{
  "n_head": 5,
  "n_kv_head": 1,
  "head_dim": 32,
  "vocab_size": 4096,
  "rope_base": 10000.0,
  "attn_scale": 0.177,
  "tie_embeddings": false,
  "init": "uniform",
  "init_std_down": 0.0,
  "lr_mult_qkv": 0.4,
  "decay_shape": "linear",
  "final_lr_fraction": 0.05,
  "dataset": "wikipedia_en"
}
Each number is 500 + 50 x the weight over its row's rms, rounded and kept within 0 to 999. Layers, rows and columns count from 0. Numbers have three digits each. The size before them is the row's rms in percent of the matrix's.

# down: layer 6 MLP down (transposed), 448x160, rms 0.0578, rows 304-329, columns 0-79
# gate: layer 6 MLP gate, 448x160, rms 0.129, rows 305-329, columns 0-79
# up: layer 6 MLP up, 448x160, rms 0.14, rows 305-329, columns 0-79
down304 094:564407601576520484453449511493582517561549430520580450502448444470478449474526452527514473533467530463627570482482587514460496502518452472458459611508502414451387515487495510596460528524463515545542480425443459461480572474456410478516503577
gate305 106:508505520480445506566498494567485372470558509465497498443520476459446466547550575508567367539471521480431460468550404575523536422528550477569492444429563470530592489447561406449502453529519547535515456455446486468572456432478436401565558571
up305 109:432558496534533443420514516490428531482422520464534559527494449487520395506521541537422484495479464464510486513434471505477485525554554438428523506447571520474574627391455422455571501419431500485637411497485514561544536561542501498447482447
down305 110:510574350416486411547452541489522426517589483475500487490556445528550502557443560456467530515482476472537567465517486557526471544510533418473385554537462526408531430530472447519514435576468483516483532509472506506509470534484445442503540499
gate306 099:551544472473519493519483524474484498469513482501513415540504521493476428448525540505495474546464426453557464423538610494472474487534496514427489549464659544486489509459549487505466509532488541374573443544568399514406450492525525532503478530
up306 105:523495586513567531581585497566561420480448551511499535522466475526439498429511533448527461485469456534538465455458567497522666545430539545481495549432476499447525477505497433547547526570487411481504553577573485484365552470546414518546531468
down306 101:528508467504501431481477502528517490463477536374531473518526588450508545483503482450493557493512591484509483504445469566511523540429495477598461409522486467514529481478514502400454538452445497436407432537535465541538525493485449513459450521
gate307 103:451534459548444486550505509439493442407504516544500539458481507435416528365487510534478555525461468549463496560518492499557547380545558533535556454540406456493474527414489532607578517408503555415466460466555418483519492514410503504547535599
up307 105:529474568469479559467510549562418518472485432601508455487533463525584500533538438437523482501522500570502503550492479439514413520442563490470518549533509458473508469576503510445495522553574452505413428538472556577464506561542553458521505374
down307 115:438489592505536537420471523515520518477488574519491533471485538477485475690563507511481464513463522442477445442516508484514553444529515355563499541541516537470525423554580466504520396423501475534489495503480532569534499550441516506421580489
gate308 103:495437453515478503551530472456413496473502492603518451575482509414464577476444514485440473466459482487494520494524589475470455525464520504482552513605520528459564472516532559448452524430382469474408486491505477397479512453536464522436572493
up308 100:410442446520480541484487479531514489488542590408409511459571484572438450471561576445445475500467413487497543510547479510515505558478526509519513521495485578448486466476539528565491495493566519575476481578484434545548593460470513524522565399
down308 111:487543645485494475420459500533418393437526390451516425436494477433609458509530497478521542413638531541465594494535496502551505440488527509568544524443505503471546473506535548522556488528487453490516492476479505434581425569500599469668482486
gate309 100:479502429513458543532460502449515517472524477521471528461507447496511478442419491460463538483532591517528487475495516482494648471528553556482509526522469538555523487568501561611516537506430468584548582480459398529567496468581496505500443497
up309 102:395391529370539531576547427588542444484564453418543506452562433538614500403458407502486560517526508503581571562430488571565558508412485536417510466518491449515428503500561544456425553550575588476516540540533533458435494523509413508482429470
down309 098:589492412512490556563518411539423489395456586460500485508570466447459374507521558429492453501446469468598417534405508488577468469534463529538523507459563480567558555495490527502488436602517477500541475547436539577490582489463482556515532482
gate310 098:541524535540489492544565428665400523570505495500444541596440512454512449441514558450509600533467536502489439563425559495498479479524532507520454511541462437469471556502468452510504461454481513546538501575495414492525594436399504554498421550
up310 100:468491658546463441588453502561479477453478444517445425508504525520513482500448591483492458568550626511486486538483419407494496539465501462576574511482549450483534569523526496479505440391423394509565476607406497529519548503496475444533484509
down310 100:444469518434445476497492497473513497527407514523573516447563498411325516437573490464449572547486523616436480489474484503470477561484486528466431545424482503517493556516597409512485549506548590519444460456584472417521530502487560523476456551
gate311 107:558446496500384474552549569471571452439448555536561421427454570454469468490468528564499461462511434451532613482481458484490574518497490421522567577510560524496547532500421527541379512447406402437478494476466473552480501459473518494520432533
up311 103:412542479457509535510422429603476517503523541525442459580435481470473514487468583525478545481462489535558468500474520505554472472513495457533613437462476487530438440463587524504587438456449647509494565437559445565482511466513528417496453442
down311 111:597546500524482444428395650575523478501526502423503534460614506526527499553535452473498484570560570549535558513578542509476476520510525393568466469535519503578475472407478466450500547418476499584521398490538406435543502507478518528506540335
gate312 108:509469418473442526529445496465563417521562477508548569422520549534465423491459492451410566535495526533484474469547431578511458521473447515587532620510528488499545557505503468437497551591551494605536455473484519490468549509536464521545516468
up312 108:482498435461421522511497487514483555532520546535545574442500439464446442616372448519512583494590530551422541541514514498379412514533453426461554442529552571521437475547493526535495499496523528493589568488549483430430495496508511512511449520
down312 108:595589545539425414459519538491460558513626472381578416480443505552494527460529508576527399493466416498525450452497515547599535489450546464496489516472518492529487515447581502618574448617564514467466496460559498404501476552478453555516492398
gate313 107:447530458466501554578467579502546472420552538611549443563468449444485533530522469375555446527525549526560584532507490562490432489471504507485480621528538584468552451439510434574533484454546495525519505446503534467401471497442427502500509499
up313 111:391464503525504544471472529532465422520562522587558422524491531447478502506482483498494579444469469465415466471528552563589585520459475468510467553489474513489593508486526437578493608508525548525530522473444429419499515503496393556462663497
down313 110:556597440536510509623464532495433552514470463530483506495549524464589497580535460464550548601564472541493618421555511508452478558584546505468509480540464528413541569483579516513549439487407478487501499442515541570418467550520552527476453481
gate314 091:493565544438489511485518639498493457608510579494558531568429539497495461457430502497494555420479495562523571427475515457496581409499465516519516416533529536496632427454495389530479462514471496519465458500549493543504511472634423442542466569
up314 099:450506627498443498585484432449464466591481551554464548537446514516509493524389537547486475458499539620467604429435397551406520556503566562479561462529483560481480508509522491478577473471499496521431458475507436562488556437450465443489449493
down314 096:543448448514476435486525512583542487489459443533540476475461526396464399566605508549491533575571503501461501523543537515594635499475494513473510572514563457565452531511518582494405491576518438427507519463488507534565462547510483505522524544
gate315 106:546432478536495486553499441478507526537564493527521466551542512559428567530531469547531549530570539433518618508532427435515549431468598546491460440428541515479391464538502512550463545494468462435489535521554537503389428484525472516549416498
up315 101:512586544535429393415607468483500552519565522560432621443527513424435501538552496461550468461434443526526439412522460509514497496460543507507485453508488561515590471479579542572518534443505482562584482444539544453495540533514559428460504425
down315 100:530546514535596504430435450604461467478358455433488509552592556450510480492464453556486438495564496519493464519579520545524498513423531561426441446561511481463494397443508443401430560512487506484553535596550440523513487531439463456499528453
gate316 099:474485593407441614513485466490473523582532430578468522490457503460502491456414507476518508547460510574425448507511448524434579458506500500591511649443383501557533464475453506455405531484490487490448562439445567436567585468500501492572484444
up316 095:499497552508540516504383497522480423621455441577493510528504467527556482499476499479419472487568494611452514520495607499482582586491460493529471505478489497492461488492473541475416543568556451553513438583489511486595512464493480531432614478
down316 096:533522483521469419607479542482486489503467534533483437439419462602461540445510504533520452553489488498546511461501501521500505499530402487503499478478545507516444421376455440496456524472518483540593456487425540492567434523444499594525522516
gate317 102:534479574519566573506542511489530481514504463508556452497487472447447444403445501451544574532455489524475485509496449457565431516482532479556474492480425521488449465524514558471553501434552505526436466455448466431542503452483426497481452642
up317 103:560463459553451472527503418472548552605459553514470513601582485462529475473489446420510524510455441495456530485532505521551466469502414430528593577364489549405442538540526519512538472507535438484497435480499424512543505496543461503512499387
down317 102:406534655439425541413518513511494463407469517475584416472532426456526485535402500556537547476525536492477604444585487470427456521495572588516446531523498535537522436505410497467410442526538581530483505430561513438487475502447518429570397555
gate318 094:482453475544414545592467569491517477552528647455527516455516516519538518486514518371508552397453466510543532465527505459436508568554463508433460552541480548561472453470453415501516518431500502607483558472461557460574441540561576486458546523
up318 103:440473490493571589425486450541510456615499439514489473498530502460546395436496473560517415548558518513441550448423533488549522488509487507549478441499427495418435546539497507432494476588512526406501521475505527589509559494510519421550488460
down318 100:538454507470519417538419497484452460576487536441536516562585519623526557640532521508557445509512444529516486515367511602441579485558452498558519589514471533567551479470533312484431440533425512453539542569540480457478465623517550537480549569
gate319 088:551423436521492509431525536418534575507551597503544488520518576521449482578545565464460487457486349551504480415485489393496446511514508559485537515535502475639478490483454499470525541493479507500524613442468583469417449569482535420537448475
up319 093:539478487460483513445502484459441504471525497475479518511420504517447479564595592474533382475507493503459511425448488342444489564538396575480569435517423505440500449587468474472425532497428499503475509466512588419568463529475490420499516504
down319 092:481548397481547489478450518470520560527496468486509474437477489451541523416478450449466503601512491430517503516479436583469552433543559485472489572530483514603474581460574496479519430572441500560455486545445443589621461533476486535497455573
gate320 107:424480628585454501600489491501549468575422493487475562502490489461546458519575533459490493462484505469520564465467549480509461508513579488454578463464532525598517534525509505524543495514489500490458470499488515513361538544508489440503401539
up320 104:479528515434502557477474623527525461514556491527526583504429594574443485498549623503456614427471472457500425487406477513511507471514524470543474474513459483481499475528590575423465552441505502503510463487491514459549524506522556627499508456
down320 103:496537452537525534605499451522515576497345501398558607466485483531459538509558475527546509470494586584517512505539474484531498472543438517467536570393526448536453461484488449507538459489498536504537420501478593479465443432547501403453470421
gate321 114:504562554471481523655425574496554506507475427480505483478456482423519555470471447544484490560493461529475499475469551449424485498381569520556577589489457438462556434522522528554489517480508465450591565511388492398516473606574416442581505601
up321 108:502605502472529459620411562536523412569558559564462520472576493548547518522544572472557496421444502521449507588422475530502476542503442518462455568486595519454470477474558366476433466426548538453519557556481507524463498460559547497526561436
down321 108:518463442507536592494587504523461492465476487503396455537561524474566547456486545537531460530473561510512609445480627491516510448513520575447512555480483517528410412489439533499473502507510550551442454502531579502553504475473490583509382532
gate322 111:512479564458527453621511497500561511534487502561502548445418532506474544520500478336541490503563504468540572514506594452532523492438541459397469552527567556473474433433530473505565554493502538573569581545516508434565471502451484535605461547
up322 122:504471490383554432576551413548478519588520523424497537502537532439535556492498549409467421503515534487516456455536534517630537524465588470514406483465448470508476431403516457441435569480517423564495561441570508505518421616470533450414508511
down322 116:445453516508424432465442537522479554492554530667473465587422408559405446518422427442501437647555484484509513541538557520467501470509546516450532501370494477481522454434458434490548476560580485517551508483439462435544545431496530543483476536
gate323 096:505426499481419540516471478600488449521554476561467505531481543433549442525504448475505518556504533574499462519449502575543543530549496436600509503470516415552489559519493632456463523512459468478525462474500600481484481471539494392488492494
up323 100:534399531471540526570490468433512471503538482540468538567447569504532521526464499548392478614415485541564532572478524456561575552550530499488552499577455488473508590582554611492493462548475450470474575511419452448539538444398380467516486495
down323 103:480566548599515541618449573529493523538530545530645522502532453513550499439417471413542522457479517538454532372465464476521381478552452510439494478377517503511492410525485394522523465493470457538541428520442491456512490457587596556484496457
gate324 108:417483604393430511496588472459491412500537492447534470570456518522547522499560543563454473526453538559457436601414493533500462441595444485487468527637551451453485455497489476486499481449486469504485609551525439510645479532462552484533482551
up324 103:446502460526520409534508481436521486537482445552418503483397549506498484514465492416545451533587553458545517526481543554396492459462496506530509503398415481517485494521590531568441495503491655577457503490468511540422485586510543525551385439
down324 107:496396554413497527673430462554473446552550593472516508433510518490589505460554512523535536464473473532494528509465555477485426475525393424472470442526485503497484495527494527420425591456447531540504475426447431556481468484469513445447457540
gate325 097:521544452510413518510472513391539479524514505522514524547475494493545472521507402481384513461611480480475386554483506404618559513487546526444500545559484523549464491495462552588462462487498440505476501552504563506529482448546553533542538539
up325 093:528452511511500529484499519511548424538531473476517476408532545527562618472506542458431546544500498463500419409510414554492459499528538452495556421403549543495547519496562492535569473507473489418451646543548539424463504555409467525500445567
down325 099:473446525514525513527501508521583520423519527528469392597523432491493453465516588580458490474495518529511499632443552505492497512464484516530496590464451498522466417594426501449478481431448547527399439509392452514487446445555459595478518475
gate326 102:542463506542545506447509446529464447468457539527427414518491456409586590527410476423574482507497517499488560485453455522531480471450588519535601538580493511549589486491536503437522460491438491509522605446497525561432544532422406501516529499
up326 101:455505530483415520454463424574504541482480542561425594559510506487616537551444554584406446510443441403482451506551547663443388514520498507523433460505422435473593493527407479507557437434482512450444521511537463465558506457488532577492533515
down326 098:544521516514399502490535538497498443508517528465484555459540510459466422449482498488460508419519483490501483469547474453409437538540471521502521542587484492513522546551574493470337595468521485438402542612505532540500513424518471474503456419
gate327 124:525532472517559563578491489438450480526551508478546520431427611515522530594523584429514402479480549541493464489585570405510425406528545528534532580542498485471532493463512513508478431510479548494526470561410470470443431534519521480432577539
up327 115:462512496455578567526478407522442483477466546560572496426429584477431649476487507431525538563460511500530436517496494560581512533481476496465555451549513586452572475513468551433459467540437538463510451514366490469480519548491510492383421471
down327 110:517534552498513552510455564509571425459539526499462393534496540523509501542485499466418408470409496477514518402529470403501455414506655413559494464481503486483504497388513535536479539449543524560470514536432514538450538429491396425509471425
gate328 096:561542537464450472537520515522492454461458583541444613495497455560523537513518534508519574563497549441403525425533467502515491450462491424434477491495534586369558525509409459505338568523444469515455470524573567518583454543528560434543474483
up328 100:576445522440562583502407432518524503526532555469569476471460460520537525480449505478434505451504486419468442492394509464482538475466495408579433441424558482484444460461468504533523502521536442547470554541597583480485527537427551490543470467
down328 091:416538558492514444508551559460455506420491475522435588540505522524538496449525369397584502516460471494494502416531516581501465511570493562457433507598517558447586574602542469487477521493506531514511429600593477500468523569523466491656528529
gate329 093:466493384458394546537440496506393454482430500404458489573509473556546579485416503439432622537459557631508491501530467473392510484500495478448506433554559395562552493527592472523515446509479484505515532461514498630481524498412533548472455548
up329 089:498541492602552476528476527497523542518525523518509577515493473552464560418526565544394525452436487628472578417404512447535511507485441571446528527501512446528408554404534562409448509600524539548513465539458550411477506369601479532493567532
down329 091:376545495554496485371485421534445437400441555446570563549451498465517512547555461468528512530611493433527535492474490639461503441503539486560563479468460417550441512531500512500533455478513491473448508381496433485445562599402491412550533465